Part of a small language model's weights.
Architecture: LayerNorm before each block, rotary positions, biases.
Training: 449M tokens, 3425 steps.
Each number is 128 + 24 x the weight over its row's rms, rounded and kept within 0 to 255. Layers, rows and columns count from 0. Numbers have three digits each. The size before them is the row's rms in percent of the matrix's.

# layer 3 MLP down (transposed), 2304x576, rms 0.116, rows 975-1047, columns 96-191
105:139110143119112145157118095163105116141120154161110173126101135128127120160087115132141131129102117163126112108107121141109157130115083147199138126166125127136146072138142109144107146138120135137116168110139110123148127130146161136156134173147129122127105134115126158163111132138156164130
092:138152109117107094127141104125134125144147118095096131105118137134123137111120106133106091133129114169125141160147108128101122135137105140132133155113115097112121129179125109101157136164093151114171161137117162141135138168158117126157125121123095115142141105151127134164091116091106102165
104:146126124126112148110098137131102132132151110164139123139105092147150110080131162140102113168094108120149120092133118105117110104139120165127158112138119158133121121141167086123103091099114109102148134123153152152102151101118158133167109151119144107108091117102163174128151103133137105069
101:156119095090106119122105151133131151094121103122117136147162140182159129110135108101126120138077131094116132177140142133118129148107130088077098164128180119096143167147158147122136111145091133133142172117113120071105142147147097127140124183128157123134098132121147120109145170160145146097
092:197136118070132150136098155180105159120108092098064137116159121100115096101137123127171153159136156121106134149118130123165103128092110168119136185120117142088158118087150143132092153105118108111177135117113086143094118153140149151133127157177114128179113088129115155080135158169152108116
105:131159136115097156167146140144178134133151132147148122148131103118128118160157167110137124153131121108137095095132097112128127170143139129170134150167084127144105152101160137127166111109091169137152115155111080153113173143145106108103120079162121183103137184128111127155096119114140155110
092:142125124108131121158153099095105133088115151166133132154092106170104095150148190120130143147094140116136152111127105124146121100132153142119144119153129169145101159115151093134151119092095134129095168065124146115150127108162142110151137127113121113114121085096109111138117149155078078157
107:122135105165126097149137115160149109092137118143132103153130123116141104107107132093149144112160163128107139119139142123115120120164163116106143129139169150121181126171116101108081138145091117113101122152173115131148130137166138125140114152132067134181090130181126149123129086092135106159
098:107110089109130190122132115140098117146156113118100142096113135143140178102113108143102153141135171156109119119118124144178110123089099128157099139070142167127138137154147123139128150105147120160106149093150119106148126135093107135121126129139171096125111106090130110133104134135109135119
093:105115135118114173124111115133170161100140111113123079127129115176083137129128145121126112087106167135145097104133108154134069101139114156123126175137141132082186137108160110129095171137140097113176126118136087135129151162117139138086144129127131104186131128135116135087112092093087127109
104:164137165133085092122117171131164097090132117124136136133176127104074160110161123151139077128128130097119118156146109161119099093111166083114145108114123184114089112122129142105146107145187144117095115179149102115129109148112126132136112107135125136121124119107117130151130146120091187089
123:137119148118133107163125115103115097133179171088111156109190091109139127122134166150144115142084139088143158133166112129180127157141096135139160133136102148118124155128119098122075144105141117110118109128137153122090130140152120135116144116126131106122117105159143110104153071140130150125
111:123174121130119151090069164107127117115135130160096093129164137159127138128128192127115133131152144106111111160121171104129100168110129142060142154127128106100116146102144125157151140163121146145157090142152125114132175140095131127081141122117147115105187117106117190148109095120141108118
089:147113146113163114196160157177128134117132101137123129124123158114133093089097120089193103125126123100136126096108121139121093138153135117109170154150109143174144119156169117111150113124124138156129124128121109162111112092140112132160144128156147158095139145105129180158115108115154130156
096:121116127155147103148141108109101117111126125143171150117126139168086118164156109111154123158132143134140143142124106091117139166151162132096097143113109123149107115114115134123140116115135109124148088106111155127092126157094123146113112125176088181062106097101185104152126110131111122128
100:162072089115113133168083145119119116139141105111117126085107120105111142105116098107188105146059135112096125143115145080106123114129143108130116145137093103088090101121092106130127147115142153107128113173171131130112098117110157115126071101111134160142117138142120103081132126170114093116
102:142108149156133123172154131117127107141119151117117146136116127166162144114128108156153179122153166060119154114104148135113158153139157152100180116153137131094114126112126134110134186105168112106129117120126147122148098121155124081163135114130141119081108100083138140085154107115178134112
103:109149125104131151114075141158109118115152124133136107118093123133174147131102108130083142107100170146135151115118063140121156162082143114131110100121140113120146191101184139126154170131132117137169073117085102149063126122167127136104109105143168104138170120139125147124118129162088141146
094:131120136171145141153100148139108160142137157114119155104110133171139142120151135117134091114122124142093109160164130115141145102123120098121137132094109094120132178122116110128127170157118180132117097109100178162106121147124121087112104120128124121117194103144140130130139117106133121135
103:119120144119102093141141116082136130084167092100123115166127128126097158118163150147123121132170119154107126155141090074130096101095144113132150124163134111114151133092151157117170095162097156136114125132115141138143145116119141118150140154091088084098131172125127133066130125089105100120
100:135094102094126147137139097092131145137130167102149085128163112083175124104126122154115145132132127108090089148105119182146133142089088134124128117154129175140133067141097109178120133130102133131136132156103106087116169114150096093149103132124155160148149105122130133140075125145101146117
098:142131140109129137109149159120113095172077076143107161136140108130133101150155094148109153127106125102140140159145121156112136109127118115122119110100173187115145117112129118107132142127181099183093116176119150114118118118092103172142191134113114141099134120102130153143098158109162127130
097:108135121118104110107100134120123140178090143099121140117113132114123096085158105136111112149139129073083138114140129083144087131117148123143123099127077147115122112161123092115108120102155152154166149110099150083114138124136081132128114138111111096140086092124118142129110089155123114129
092:145111086162151102166158103094115127142132119109105148146053198091130090197141130140146126093136121152192137140150135143111141164109106137145112138135118165138113137111128128135123131111157085130116149134114179108138115128152122118121096113162144100132123106131161137101150132109164124161
104:193135158142114120092139123179080119121127181137087148148151152106064138134146090103108131093128117118073137144165129153125138124157185107122090146129122109161114100101114118088139150157130110153156145114107150109104132159134108120118147151113151115096122070090077132133123144114138147095
099:121091154130142132138133135102099138108162100125096142144119135090123122113132186130114144142144129155127136133136154135139106188149122136122127088086108153156067104110129154135136132106102125169137118147167119132114142102138121190175141140143112140134131127131153126111126173125094156137
100:139128140164117117125131133122117137141122137142158169127148133124119130128113159143126120159111120146126163124114130144135097148117090159091126097138135112141113099148161116104146131108163136135130145089087154116149130116143097119082134138133172107121177118138168130163154150117135145133
097:158140131106149175105118141123113115112161146111126093114146101082063133139110119113167134136138114107172158114095143125123077094124109096127111136112165078106141122142112146108143160125129127140133148158054147156131148145130163127148134085084137149115113122117101145137152135096075147140
099:143151145126172136123116117131072151108117103161094118108111119105147072118102144151124156107127141114164164104126131149118157137081121166128115109147145161157148165140114109140132134097114148112125093157133127115131180133116108123138114113098139126125130103116119133156143165088067133126
087:130143144104138165138120154105091120119110148116142129097148102128106063143122112162150148096093150142148129148097107093057129078125140123167135179119102136121110130132132157153111136099172130145137118067173116097143156096101168154152139114099157092155132152132108139128136125147124127154
104:133102153110141133139135146101111112156116131122148087134139137138166137125124117130152118153093095118121125157121170107098142158115101184144119117151144140146113096131113165133104127123101142156134127155205086137074174109154106150112072094118134167111172119125167121102117150123176198116
094:102080149133121131138118147100106131149157106115160135108110123129098157098088128122163123074118166139145069131140148108093127132155092114118084123112085137109092131102179098094118113143196151083157132140077125116150093122119149133098143130186086141137117138109166123144084128119109152139
100:141094156121102134093181158144115086098114121116122117107127116131147155117116140136101133115183152140149125162138128112115156154128104123148119112129131166135124102134120114139165129127145165164149121108131127147151142132135112183115156160140141155120136109152116155121152137118142130136
101:121124094140122149137132129114084181102149142113110127160098106129132132151112129114107126073123166130093132138101124169112169132134156112156160114128107111086136076118146096114105210110132155150115154112127120134137136096139119117123157124157138125065105117133126125095156124151109147157
100:165110108077130139088115097150128143108123124148151111123128145168134072114096150161135138131090117147144116172129111161119098173154132095110127172137128132144156103135138109153121087165177131141138113127116168192144122156117159117126152137116103172106154160109127145132123144116111120151
109:103136142136136094143100110107086120155143165138117119128123098106137140130142159126126106126141116167112122108136090094168126077067151126103105125133143166133119162150109150101116124097137146139157163118147101079139139145089068118153120126104138155166138105100146094134145112129100126136
097:173114107144139093123149154102127155136165100101142148125182128121183152136148164097165111131124159144103097170128124105092178103130118123158086141108111121111110152146114139151128071115137133128153094138132105130146125129175140116127125130139148119120119106174092121125103144186156137089
111:129090138084111139167159157102111088103139164133124144115071149128186126080146145115094116152160139094107107107158145109110109136123109148184117149104134094123144082108156119085118113091139137126130102068131073115128138129136126100117121096118154112144111149121126109127170164154154117147
098:173119132165090107116110066116083159109106100141133128146168136133146159131148143151102136085123128106115150119145128124158102139123112125119212121116127124110129116163128120096160120099146114118119108074099117110098144147133169134176093127124123130202138154130119105125096149139143108122
092:147148121109141150127103122114082131100153131144108112117150132145096087149111115129089145131090121130126133106124096124127119135175141121117167117063141138079141154090101126102161111101133097176145117102091124110127128144109136146086147118079132120109115126091088162152128101129141100109
101:160139115073169160156099129086156122151123133129064119159150123110146111128147143139139156105127151149159082123093133148079118110141162109138103129142147121119135124131105132116098136125104112109125132119123156155110154107138097100127114110171175181111148148174136115156136127125134137138
091:129134146096100121141164130106121149136110145159114125157133141138126119154161128166117131116146164127086098101138138138169100124105137070110128119139153138112165109124109122145104157120112117108086094093091120129149128142137141149153136144110140083132147134094135127115086131128097126147
102:101115087132134134088198124146148176099136094120084123141132122160132142122118113099137139130136096149164125135139100091157134096110138124130149097114097102131109113094110143094089148155076091125129147100147138089134114103166098116126147110123122137161116068100140123118097133133079142123
101:120138124065141094116144138130088100107135174127094170079140115125074113196143125100133130102099155091152148113120133112110127147120184170121125153137123122137099062127177127145168103109181099132169128112170094116150131101127130156116134126168128107133156102146127118166111148120135128156
095:113095142154150124171138117121077140137126101153095139121088125121147127150147139165104103138136140138117110164147117099162132139103148131115135133142081133074106132139129166160130123142108145125142098116114130184160129125125116147089111136147121121127133113138161109111175140122103160151
101:110100163131163117145142151163147102134142125149121138138174127096166070101113130121090060100108156147142145081166122097088135145127180146110134109096166131134115087124133144152121162134133165111148121127099158091129147091132117161130159103139148148117152096157153112146128084141126159066
098:178114084164137103120109135096169065120156144127159158164094143141111186125078107108144082096119102120184153113150069119098085135145106147134096157123114152109123129085137130078139142090136144145152141158115143167142135157129152127110090141136149092137136127102125105127114140129165108104
103:224142133126137132126117168130154139108117138151102134164152119137100136125108076087139144126116145082123130104129134110171097107120088147109130135151116125111108139158140106111130190107143138124136154142140114155130134102116163130130162143106136131096116150149130128106111123147145080138
104:135173069103133098081136115123140146151116105130103123164132094115123126130120150143123143084109134160148161160100155193131146115131129132135131144141154139114121135131124165112103112135120150119159123091155062136102142185072129106147146140171099142103128150170081098158123137159115087121
094:087113115128107116181121146122120153162183145132128145144098094124140135097078141119091123155054172087131131140131095148124094118126145138122073166173142129140077135133167141110132132118132119135151138117109130153101111134077114132113133130096097119113109130149129149141129165104130099125
103:117132127128122137137155103083124081132120095133119167119122141119102077118110150079123108129122100111179119158116094125199127153131114107126113152160092135118144158166124086142101126118101156136100134149136112142160126165108098132135156121128164128190129160114139151115154151138147130171
100:131125131129133148161145081071093149092114121120127165138152128093114170145154073136096112132139072122108074126122141132130134114139175111166204111079202123112098166094125068170112102141119095123120161105136171151092115156094133107123110111112132122132147072133133119085189152109118106125
099:115166139137133124096125148149119130126158119140151119155141122106139119157152125122172139145096125125081148106129126146147134132136154143137134116161100137117103156201101165145139132109156124205100109151119130131130143125133168144104154161104147131113135129158102128126133104156144122140
092:127116174172129147152076090120177121104157177140153117124112108097111109120120065137117109109108110132081183131118158156127137124132125182150135170134112149163156127106157132139081151079130157115137148150118108126162179109163143156144110125115143089158114112133090122108166105131101087143
101:140114123161155138149109131118126092126124132103138180152112085096138102117135137138133123142125144118100099148143125115100139124142149117137139152151148156107134135134108104152148083098102111109173133121100105131117110109149124139111133160149164129104147124109153124152107125109102128142
099:110142140160191155135110147133109138102113122131160065098102089109133089120127142137149160139116178161136135147121128133135159117174115125150141163141122084103119166120118150123121100143139128165118126122116162147129124127134171112143138125139140107139147159112109132103136083107164133128
101:123128127145140173121136135126102134112102135087111188134103124109107126131171104141138138136074108135089094121164114133135138131129141121083096090156118099104130168150163150131117149125148147144127151149112125123116126147149146111074133135159100133126116148134176107170168148163152132080
095:122140137141117107135133110081084137174140141163146154128147109094079113096111130094161137146132096129141114111175134136134150120161094106115132140103158081154127139162131125155136107115119082099112127123144141094112151065138092170126136104081140152140111144119157168127122152136160123131
098:099165118125109108148139157109131120126154152105078075110119134139122115141073150129155126152139179129134118097122139137145126156117140157126142173130144112123094129125118175078134116112147158172138110149112127102124132146129121113147137092111114110121144170111119124178118120139089144144
115:126139125094153114165131108125129153116092171139137081111129116146124122098171114115116134078074102169091104118151129126107179125138124129092139124150092108155097153124098105115131139156126142136136091176101111109147152149081122088126110147104104148127123133130138080086143116117105136155
107:142129152074090125064101138137149094126136068124120138117118116168093117147120155078152121123076157092109159136148107136163144114120111140100158083154120114105109110109139103165156111110078133130092168137130115080135100074112132130163163142082158130105117156157124133106100120109110116160
097:129111149116121146133142125167111140060092125142131148106117172144149143123138130138133156134142101156120104140113093089139122148108083116083164137132146144156147098146137151138144153080085112126174133145161124091141148126115147092108082094125081107117164123134103164134114145102140129103
095:127147130107111122116158137075145165147121144142107111109137108121118156109157134144124127170127112117132149137139122111138134147141071106135122122146113158098171144162120138087078126133113171139137144180101139136152085139127107104092105140106155164129121129156100102154147098109138167161
096:123113088096130104092141121104119121128138140162145130148135068083123144114104131090111148160099170144109089101144187125162102088087125112129078149108155115111132123096092089181129109145123125121067125113084088096140092150153150117152154166129135132095196162126128108151148154161163110110
094:134128163093145114081115075121104160109144083158176115119121118094085144130137156127114135141124122075105121088122154091111114142083153126078146137144145092123148163160146139108138128134104120150153155154154136144196145112120141089112137067145121127068100112110135088152131122159109135113
098:155152115083116131139109134133126156116152091159123106156126143098089128072140120137091142117141138139105146124116104106142124129112143102149128136144094090144083089137126146091112178138115133123136134167113120104112134160112117148120086109128141094145088158137116133103097109144138132142
101:110098106127117089142120165118121128082140153113130119096114125148113101116127153109120132123112129138147158143146127129135123110142147116126127128136137127121134158118101120104101090178180123142175174092120054146154109087126108156113076096092150131094136157150110109140106107057124104146
103:107141121137143143098158103119113104078115101140126111141099133123131085090162158155127125091130111152142089153173146131121143140055114165105151165184149170126132131150115114138127205100093106149148133184118143117146104126144124156129073116111120148109136123127085119131134136127140171117
104:142061161132127151145131128149119111124142134113112135128120145148137129109149146145142156130128110119114134121103089118124139134118138129087136105126117123166118126105102102125137100191125141140108123121108083144125134119097154106102146126152132101165112103127170124133090125112138078106
092:109143132125162171114145112115109149158140124115124137100126147160170115188159128145083110133110118120108129119064160110119123151129154124121117174171139121152150095172116130128137098098153135113158113149121137145117135092142106111118137129121095092172096116134104118134140126123150115132
100:124173143132130130149112145164106138136157116112130137106165151158154062107108171130100137152128135134128120124073132080113077147169099117154121132148143088134104116106107136103114093139101108172154114141124074133135146120141121108110144073103094113165119114119067108111119106134157149185
098:147139097020131125089087143173078132151102137129102129149174129120110143169103128090122146114168114137146130091138134125117113098186133139113120200126136101111116109125131095139101156104163151064141129126146106159128158120156160110108124153121133134123147139118130116135132128169112167109
100:135124141118120131127140154122138143142117096094126135141171145146133114083149130137111125121137138166153134147122171161125128127139110072121135139100107182093125177136094159132106151127065097144098120142163143109123092109158147145104144124128129144119144150126133128110116105146133102152
# layer 3 MLP up, 2304x576, rms 0.123, rows 976-1047, columns 96-191
090:138122115115113095149094137149113100089149129096149138159144103117140125107117133143156114132156158074201162149142125124111145152148096152130138135134120129104109095144138119095142153171157202136140128092121139110188161154123153111128157085176122154079163082126122136100120176131161119163
109:154186184125091160167163084151116106110115135134153154111100134181164137151134095114094105158143144121148163134142112124128137159148133138143125176096122158146119114106147124154139106130138135118146113127128121127143060150117161158115128130098147175136122154107150125146108130124136105150
098:119149140126121142114113145122124128113118156156103130146161129119091121102130192110137155119164097167137132098100154160154111131135131145084141095095128106109159147163104165102134109120151142128088118105123142135149130170127173107123110139151155121105130165126174119122117137109139129129
093:153126157152147116130127192133121143112088104110144080122154105139071126134085115140138114134149151127127138127133154154099088114127167155123142149149090180108098129116144148081126143141138133137141120095141087156131109180116140152105148097147133107131125178162129159090126131115140104111
100:118100129091074143096109140124144082105125131138114123071086147119077139150112095098133094111142160148137113149092158137139144168127157098139144177108101134082120102123124118123135103127137134150149156094146089123126149108110144114124145132163132112148115104138087139155086097129136093160
090:091100136131144136150148151113124126144123137158161153125107151102147125119165194140145138132114153133153137126122109084175132154107153078160126113133157113087141103124139120146134123137129096126114109139137089147127117118139163131134117099110122151136089136108067134116131151116140079140
109:121169172134129117129160113076087135127113146165092121148120123173095123132099113124151139128134108105106106194097146151171108165145120139147111166131171149141143148126123091121084115133131169105110151163138090155138154121137090080088128160126141159165126124139122200129105114108144118106
115:167120112114149093121117125121141153106100118133117127135163139102146110156147085086139075147130072143134135132179126109149143149147116091114159155134126175125111089131114123095106125137095103085163103112134121082110150112127133139081167119124127128121124125138119149144127133125125134119
088:116136151118121117132162118087149161129178153132156131153152147141124145122098143115139110106150096135115112075113109149108099089148166134130123118111120082080130141124117127099126128119159104094129127133130153155140127110145105125131157131156098130123145116115140151125113099152118138097
103:125111090138115146077121133132110124119119109145108114131148145123124111081115110142091130150175112154116190082176165132083137106136092100196132183131137111098136162132100110127123086147119078135157142143118091113124146092183168151093130114160123117121130146157118144134124145170169129148
139:118136164088144186150171125143129108133137100079124096134143139126166109158129143131127142107143124105119106099087133128141118156137125130144169117119123138110144099177093116108127133188170099103129130120136127099149107084131147128160091111108121104126086130175142192085125136164163162149
107:110176157105120120122138140104110125109090105159121124128105116165150133151112151128138145155165095133112105160089141170109164117146142146105152124107174144100099122122129127129121135142119123129129111091103118145131117123123149150111112106136105139128140110135138132155155086110118124105
092:157113122137094132153124086082109147158138154160120108152173103130130118114145079112107140163127180122161129112122112131177143145101090187190080085166127155102183138130117092142123109109129141126170116140127151152091126090158159170176152181152086126164115124117139150132135130094087139125
099:121129149122091104124084172163117152085110136086138097119158138122124127141105156178092129115117106114113113136127123147142121150094187111160148101115122125137109118112121128132098125140115125110148124151125142122154103093119162109165162103160121105148117107159190128155132117117145146166
103:131110121121182150105128145123113096141118136152156121161150097146128111094092136146124099119138096112175129150112166129097101123143169135114143122132154120113131118133109177135122140142130128150121167131111150082111102114113119140066170101131120137142178147105133130160200106123101142122
103:096119110105117147147169192143126070127147123135128095137084105146166096109120151117177120133135152121125106127163173140138129140115166129138141109136080156125106122132140106149098145080113105108120112131095152147150146142133117140159181135091129082131132116113159149116114086116101092139
097:093101127137169111190148174129138123057137124142139128148106161112123147133124101111121150142080135157140118144146068097149164135119126142134099129125117112133145120127147156114114159127121156096121122115123145125127119115096147122189121171119126129116133102122144116142114164124079104114
092:174138142145147133088108167135111114108135147123110156153155163131142151151127128130113127135138123128094138130152135119114144129157140121101097109143137119114108109115084113162135126101111140138107122113117143130178163186116100107117161119114117144122165108115093067117126119139171172111
112:134155140105110129086135124147154170147138119172111090110103113125086108137105167103118117138100094122115128160146119115144166161129153187130147112103118119192103138102093141126130137133121107135152113150134183080153108127146126100112109169133134171115117103160100126100115153104119164123
102:177093109110107114116164145161131140150130139125171165146134135128132114135147134064147113129130147132122139111152157153153132173098124089118155127104155128133111109152140140085143119162116135074128131104118118109119128119105102109113102135149125111128117132140130140093138133140133164111
089:157105112116122151138095114154111105145125113106103139100101148179120125106154127085133132110117151146129147110119131147123116135096121147172139128132108121139140142156146167110144157145119133066126134073125128102178117174130087101130134086133158101130159139140091117153151111072134117113
095:127136168128156133105089124130101114157139150122124135155131151089128090130123127150100117170141113108134131118107109124134117139120112089153103140125119149140137086105114158146155162164143067144094121151089153134089158135099102140131147163152104118115126129100150130098133132122129115091
091:137083116113135127091082098134122089139131103116132094123101130118155119129125118176111123159130144103149121140123124095111132101122137119108144139086140147147198102145126117159117110159141108101098122133147150150102117132144162103154185104126146106079143114108160107112131104139135087119
105:131162101151129158141098124088132137166109114122157156134126114168138116123152109160106107101141132144139169082177121151083138143127123130123139097142149128144138137117142110112122090112143097165151098137090089095158145137108136144122094116104121151093099102130165091110099123128110120062
099:090156182137123101128140133110133153144145115115140192130135150096127148093127150134159163112136100129082111126150096161152112121127141138128153112100143111149118162114103108136098150146118154094130093075136141124114179120150121139116138127100151111167129147112128162128116189205103139134
101:100128171154127139130099088128117151135123133117176170144145128135141129175131140134117137168163146149115128127142121138183086124134104103128111119168135106117093139143132103092155142146159096158118125115134145109135157176154107117159162106128143098164111101173144118158112123117132161098
092:176113153131090160088116116178143109102082138123149125146124116179113119112111173114162172153110122105148156110169127109106105175124146126114124107121141124111158137154083138103152138158089130122122141137084158161143151167134115140116125141114124110089137149130118089130138130113128129154
104:141146195111104153098135109132106137135095139111117089124111104094088107148152099121177137140104132149118094141136147138106126113144116106135121144103156146137089097103096147148120157130158112130094103147109139143123098102161187143085146149165135142157168074061125130110107163105162144170
084:100165115094136115119133159120086076153124117112072105146132113117108105089119118171098148172095141131110120119112104107098155110063206150113123149127111169128132146126133132114111145124165159122116054124154131147135138127110121143169109134172122139107113147136139176121124156133136116163
105:193113135126101099092124137118137097107098130092103116124099145091123133124124129182116109107120125111154111100154130156117138153161110127109150163178134071148132177100113139170116123087129078151135129097165177100145149104098162113156139142092136142122123121121138088150169124156131167091
093:090152113107150127126146150115111112116124144152144106142127095117112108128144144166122135118111167166117120114190073127081109133139110120111100113112125131132129098076119062086135125104145112088134174123120175105161101137112111101145092133126099143128139122091134100107115099150169161115
099:149132190122147135148106121114120100111098119141091101154144123104158088175108168173177138146082098131125077138083145125095147154128096103160135104124064190099106099139110119117107093104111106118138127136138117148095159114142159140131130137116119177140154116141101123093144142097164125142
094:090140141131126097130078078105149122120139151137149170094106145156097133129163134133108153143110127116127134154138100080117129157086142131157161097126109144165140124139124137135115175115123102127121095126120118083171132140122170147122139170136124162147099105088121161086139141094119127135
107:145104110099116079117099158111151141140172140166164142138157169123120118133177124113149136138115105053166140052105128137124142092125149122155144165123134125156116101122102120118092097143145085109142136100117169156112128149119115147105132134111154107117102102175103115118087153145149124180
107:139146117099157135115127108144098170096095095176157126131113140144109107122134104119139159141126151111153116105136098108121143128143123163107131160153150169155143083125136112134180104146108118119140141153110109156132100112129137128127102130142112126117064137123144129137120121180133101123
097:123105108110159086065177101104142137117161149118143141165147110148111157105138139123140098126157109139107113142112166140147131161189118138115152138164144124177132148121104156135107110127113113119103136130109095125188151110135116145133144137141144125186129120116092116113100118141105152119
107:124181105152149098144099141127184165152078113106125144127120117167134159135150104105159107125105100144152145072110112174195124091127097130113131131125098153135102160147103102176129118122143150129134145153140117134137156100118118108119071129140159183152127119123150146155115109125149131101
095:142145163091095130144135149140142150137101157121092093108126145160149124117154127139127139099144129110132093121122125131140113166150114073161127136132086150166107165151148185168157109131138105150176109135104111127157145103173129153097114129115166138129145118165120162101106085106095143103
092:141114106110127108127117161108107170132133130121139144139146113157141117126185102147092124143129132152172137124140120094137139107140111147154141115111138152152129145124127099111144128114105144128110132152136157097113121149128128153122139136118121123147079156099117127140133134139151140104
099:073124121086125113161161120176106133148152143104168169094169121077107146144125135133101088129116089104131111123149113074120131107097060121117175102150186116119125148154121140099091101135103117092147169121126134129120152130112149109146157162114122142118147113159140113125107181109108114136
105:132145112122157144128119162177081127128078116110131089115068095132135118118138164128105089152125092139096149148137133126165124104176099161137144116122084141138160114134108140144134142139121145159143146134108108071111160138134145116081093111112115173111113136140144136142114099082150099158
100:141133102115116135101127118088117142150111151130104105148127161138107147089097105128097138093099124159111146114163154120144116118161134130143158105149150149109107131118130148120165103160154146121130103143121100057215150117138126126157135121169176110094164134172119095102095145101135107145
101:148158139088153082138152130135139118104114104155134140118128160126095145118135185119136158083122098113142103132169115138132125167170131119119147155136132172113110085149126108123119143143101109106143128103112139107110125109130186118122121149160083144130120141139152146139151155111080122120
092:123114184154120175108152132117118151178142103127155139133152081154114138156140112118110145132088138138136095163111146128099117173119189105121139076077120134109107126150130163114104179110085163159144187159095103142141156150184150190138118135124087147138112078129147108113071142165149109128
104:126149118149140150114113126098136126114110072074157152117100161102066139138100123074096146139139128124140136138143160170134130127129093133160106114101146131151123138115133161116129138126146108107110143130097105111112136132096134157139084131076134147146131132130105181128129104122123089113
091:145092117111125142131116112133126159153139170119150137134132110143110126138098121103135123112122133070159132150159140096114068160091104127162166113140121120093131148090167139114113160122125078105162088152110132097159138132136127101129111115159112109117129086161101089083159146130144165119
099:114074099144100100106126102126136087137156150131152099130138135131162110158088089118136135130141131150125141171136102163158140101107147132137166106141209127118121140115148149131175101155131122130117119158114074135117127122144119136141132118138098141121119109100073122161141124169122141093
103:136124135087154126132137136132117130137140158161163141165095138124128145087125124130123111136151107143149169110152121126116117126095143150103114145093113106114126082137100133131094154148167114111139128119147107100132113155180143144100110109143111188107121168127119106136130113169183128158
092:167131116137160109132127109134129157122135147143200137084113141129147102068156101091095114118168117112119109148162139122115084118122177118145117117113111107155137171136138119124110137154113124099117183132149174097132074109132130141129156102127110145125116145163127133119132095135129131141
105:134103112124139049133186082136125135105147124139145118118119156168147128138127116149132136143140133092148129103125126122129126125121163162122094139115124120125139136134162115093105093124112093144082128080087147136118127118134104128139112137105201121127148119155175145139117136130151177153
107:126118105129141124107102126135120098083115141110123135100141122103151156092148120135105170103139138114131131155122163110093101117140145136139149117142176105104158155095152162127136147117135133150105146159127151123120134106129116093138118127055107164168118162139134136135157121096104122116
101:155125147123169143088117081117148150148096144118087130144113080110169141116085147099127120132113135097137151139148103120115101124099089116139148124161148130159153124136164116156142125166096142088150103106130127187136120126147105107171134128118106096157136205130071114163122128154140111117
088:126100128203103157146105123123139144133159112168101110141127093114096130113126098126179130122101126115123125145146112121102089131163147117127140084111106144086147167132129111170138128094120144166111120119143132108135126129122173133131150108157136077083110113110163155133138170159131107125
102:127149095137120110136154111129112098090133059128093110136117122122163141125132151153116118121168112116125127091126131118126119162187097146151108117136135142101125140181134083171120127126115165119136159125095157115161149144115131126165121125155126110138079146054102146143155150156132140138
095:086123169096129195086165115108123128175135130152098137141147158092137103097121166153096161128124144122161130179163107111139107112128110146102149109100111132163122114140093088138157137110130141152155092142110210125132126123130049108109111140137114101136136163137122160070111173149093096132
099:118132078147108149149093134136148113141154183112132097160105112082151100101130131152121130142150113107150121083088147148114108187101162135099121157130116089118145124114130108164139182161158128101148141115126129131138077104193132101149111109123092135140121137150114132080134134119117140121
090:171119081144098120165160096097100149155131129110124109098106090102147174128115141118143173123126132123138123141165124168120103144143158131158098136090116154145107158104136116111146130142145115116104135115142150147117126127165136097097092151111120112157125118137139085125149147130203171141
103:149120157124138155113076103153117146146115122172126146123058111091118110119114146134118177142101105129138106121146102091170119106136110114132121101113163112089112106166177109096122149143093084109146141108101146128100112148129117128110114123141104139097133127096133097078153135091136112126
115:119156118115139061142105110133127153124104158210129128110148110112098161147119134164082109108129138110146134110129129144125149124111122156112137174157153121108117098121131156123063174104125116118112158127066128137148179173124127126143116103144139131104110107144142111123140147159114096164
108:160137128119087103100116123187132184138125116106146118197127144124155156117122166138212156104132144115131078156131154135117130121117127146120134138131124072153143150110119125117136125128083148138150113105113137158128123145135120134124108134114120099132141090114123171101104107151088136138
093:170152124144109115113104126154145096078109126113125141074113109119109057126116164130139164122105145087112150169151125100129148168144124119168118094122167143150054139114136156139120107117126095134122147104170145101106151158158080100138129080141172090122134149147109107137124110145125100111
096:119114146145167109117073118078162127133122095141098127107110154100130128158183128146127118128109146090192091135102147116111134144140105142146124096120122136103133131167149150134172154107171132159140099146091157102063115145115141149117125108123120162092108143092152139092150152139158120116
090:173133121151148122121143094131145112121116095144144115135125179145134105109152131122124151147146131136091144148127141135184068144108142146110170124107175093137121137087135143114111107130084090156096127101119117107154096137109210138105143117152169135107121129096132107116098051116136147142
096:084105120101170118161147128121107149101158160118122139094129095143156126146120113147114135122098100118138160131118135131142162087134105103078110089129116149125140133162120098090126127117163147146107126092156145105139165121096108122131105139142130136132119057120103150160160120102140139120
097:125162183097146170155141113142136136150094144128108092144145127129162127121123130109111113124100119168123105132143156151143138124113125121106125155145116160126140097126086110139142104153161096107117070091128130154148127095123092115158154126128101114093125125130158145118077131124123111140
095:141116123113158144137110097158137143152126116137087183140121135170128154141147130116142098123078128120110173135084126124113096178115110133138102128117159124177116178145162106103128098104137103111123132077139114151103125112110148150090083139123131111151099115128099140110173120112134172131
109:115156113077118200118091136098128139118155173153118140138122118142113106163090094154096100085165121111132076146127103145086125145126150161126115133145111123172112133130126173129108153131116150082109147162123121109163155168137122115139137163110148114142115154120169186090093113168107095173
106:158091087093115115160142110164135154111105102151123139096112129127116095126140138084131187106109096139140131097139127092138127126114125132149162125099137146113139148155131144132096123119109203155081135169113156091110137132106082187097145129146131109104185112094123149128127132131161168139
093:150124101145157126135152154106143104170090135110144094087128121113098126149177137115091162122128110096169109099109120156114090100104097116125080121132121142169114173135170127129129097141154122107135122090151117102121093148131144143144131166154115131120156163122126091118121140104100141151
099:123084120153139102118108137075134138148132131126110129160179153115149085123156135125072126174106165143074118102150125093100172140122125063121135126138133165146127094143145144101119115093103125137111135104129159127135088126120131095150105076142108095109103133145110118150148126126104139140
097:109167159081146110122137144164109101138117114137099134122152088110123163125139143128102115154147132098141135127204140137124120143118136111122103095085111153118025116157131143101099151118146132135154139145184131160106153132124149130129107155117132145114152112113130126109100129168151157150
102:103113120143116136131132139114161117147109117122165163121096125154112141172114141165138134174130176101137141142128096145168107153084105148174081132138108124114077101105138160114084146127103109151134090136128110102148132132167103145117074080129139169129098143090141145134133105142172137134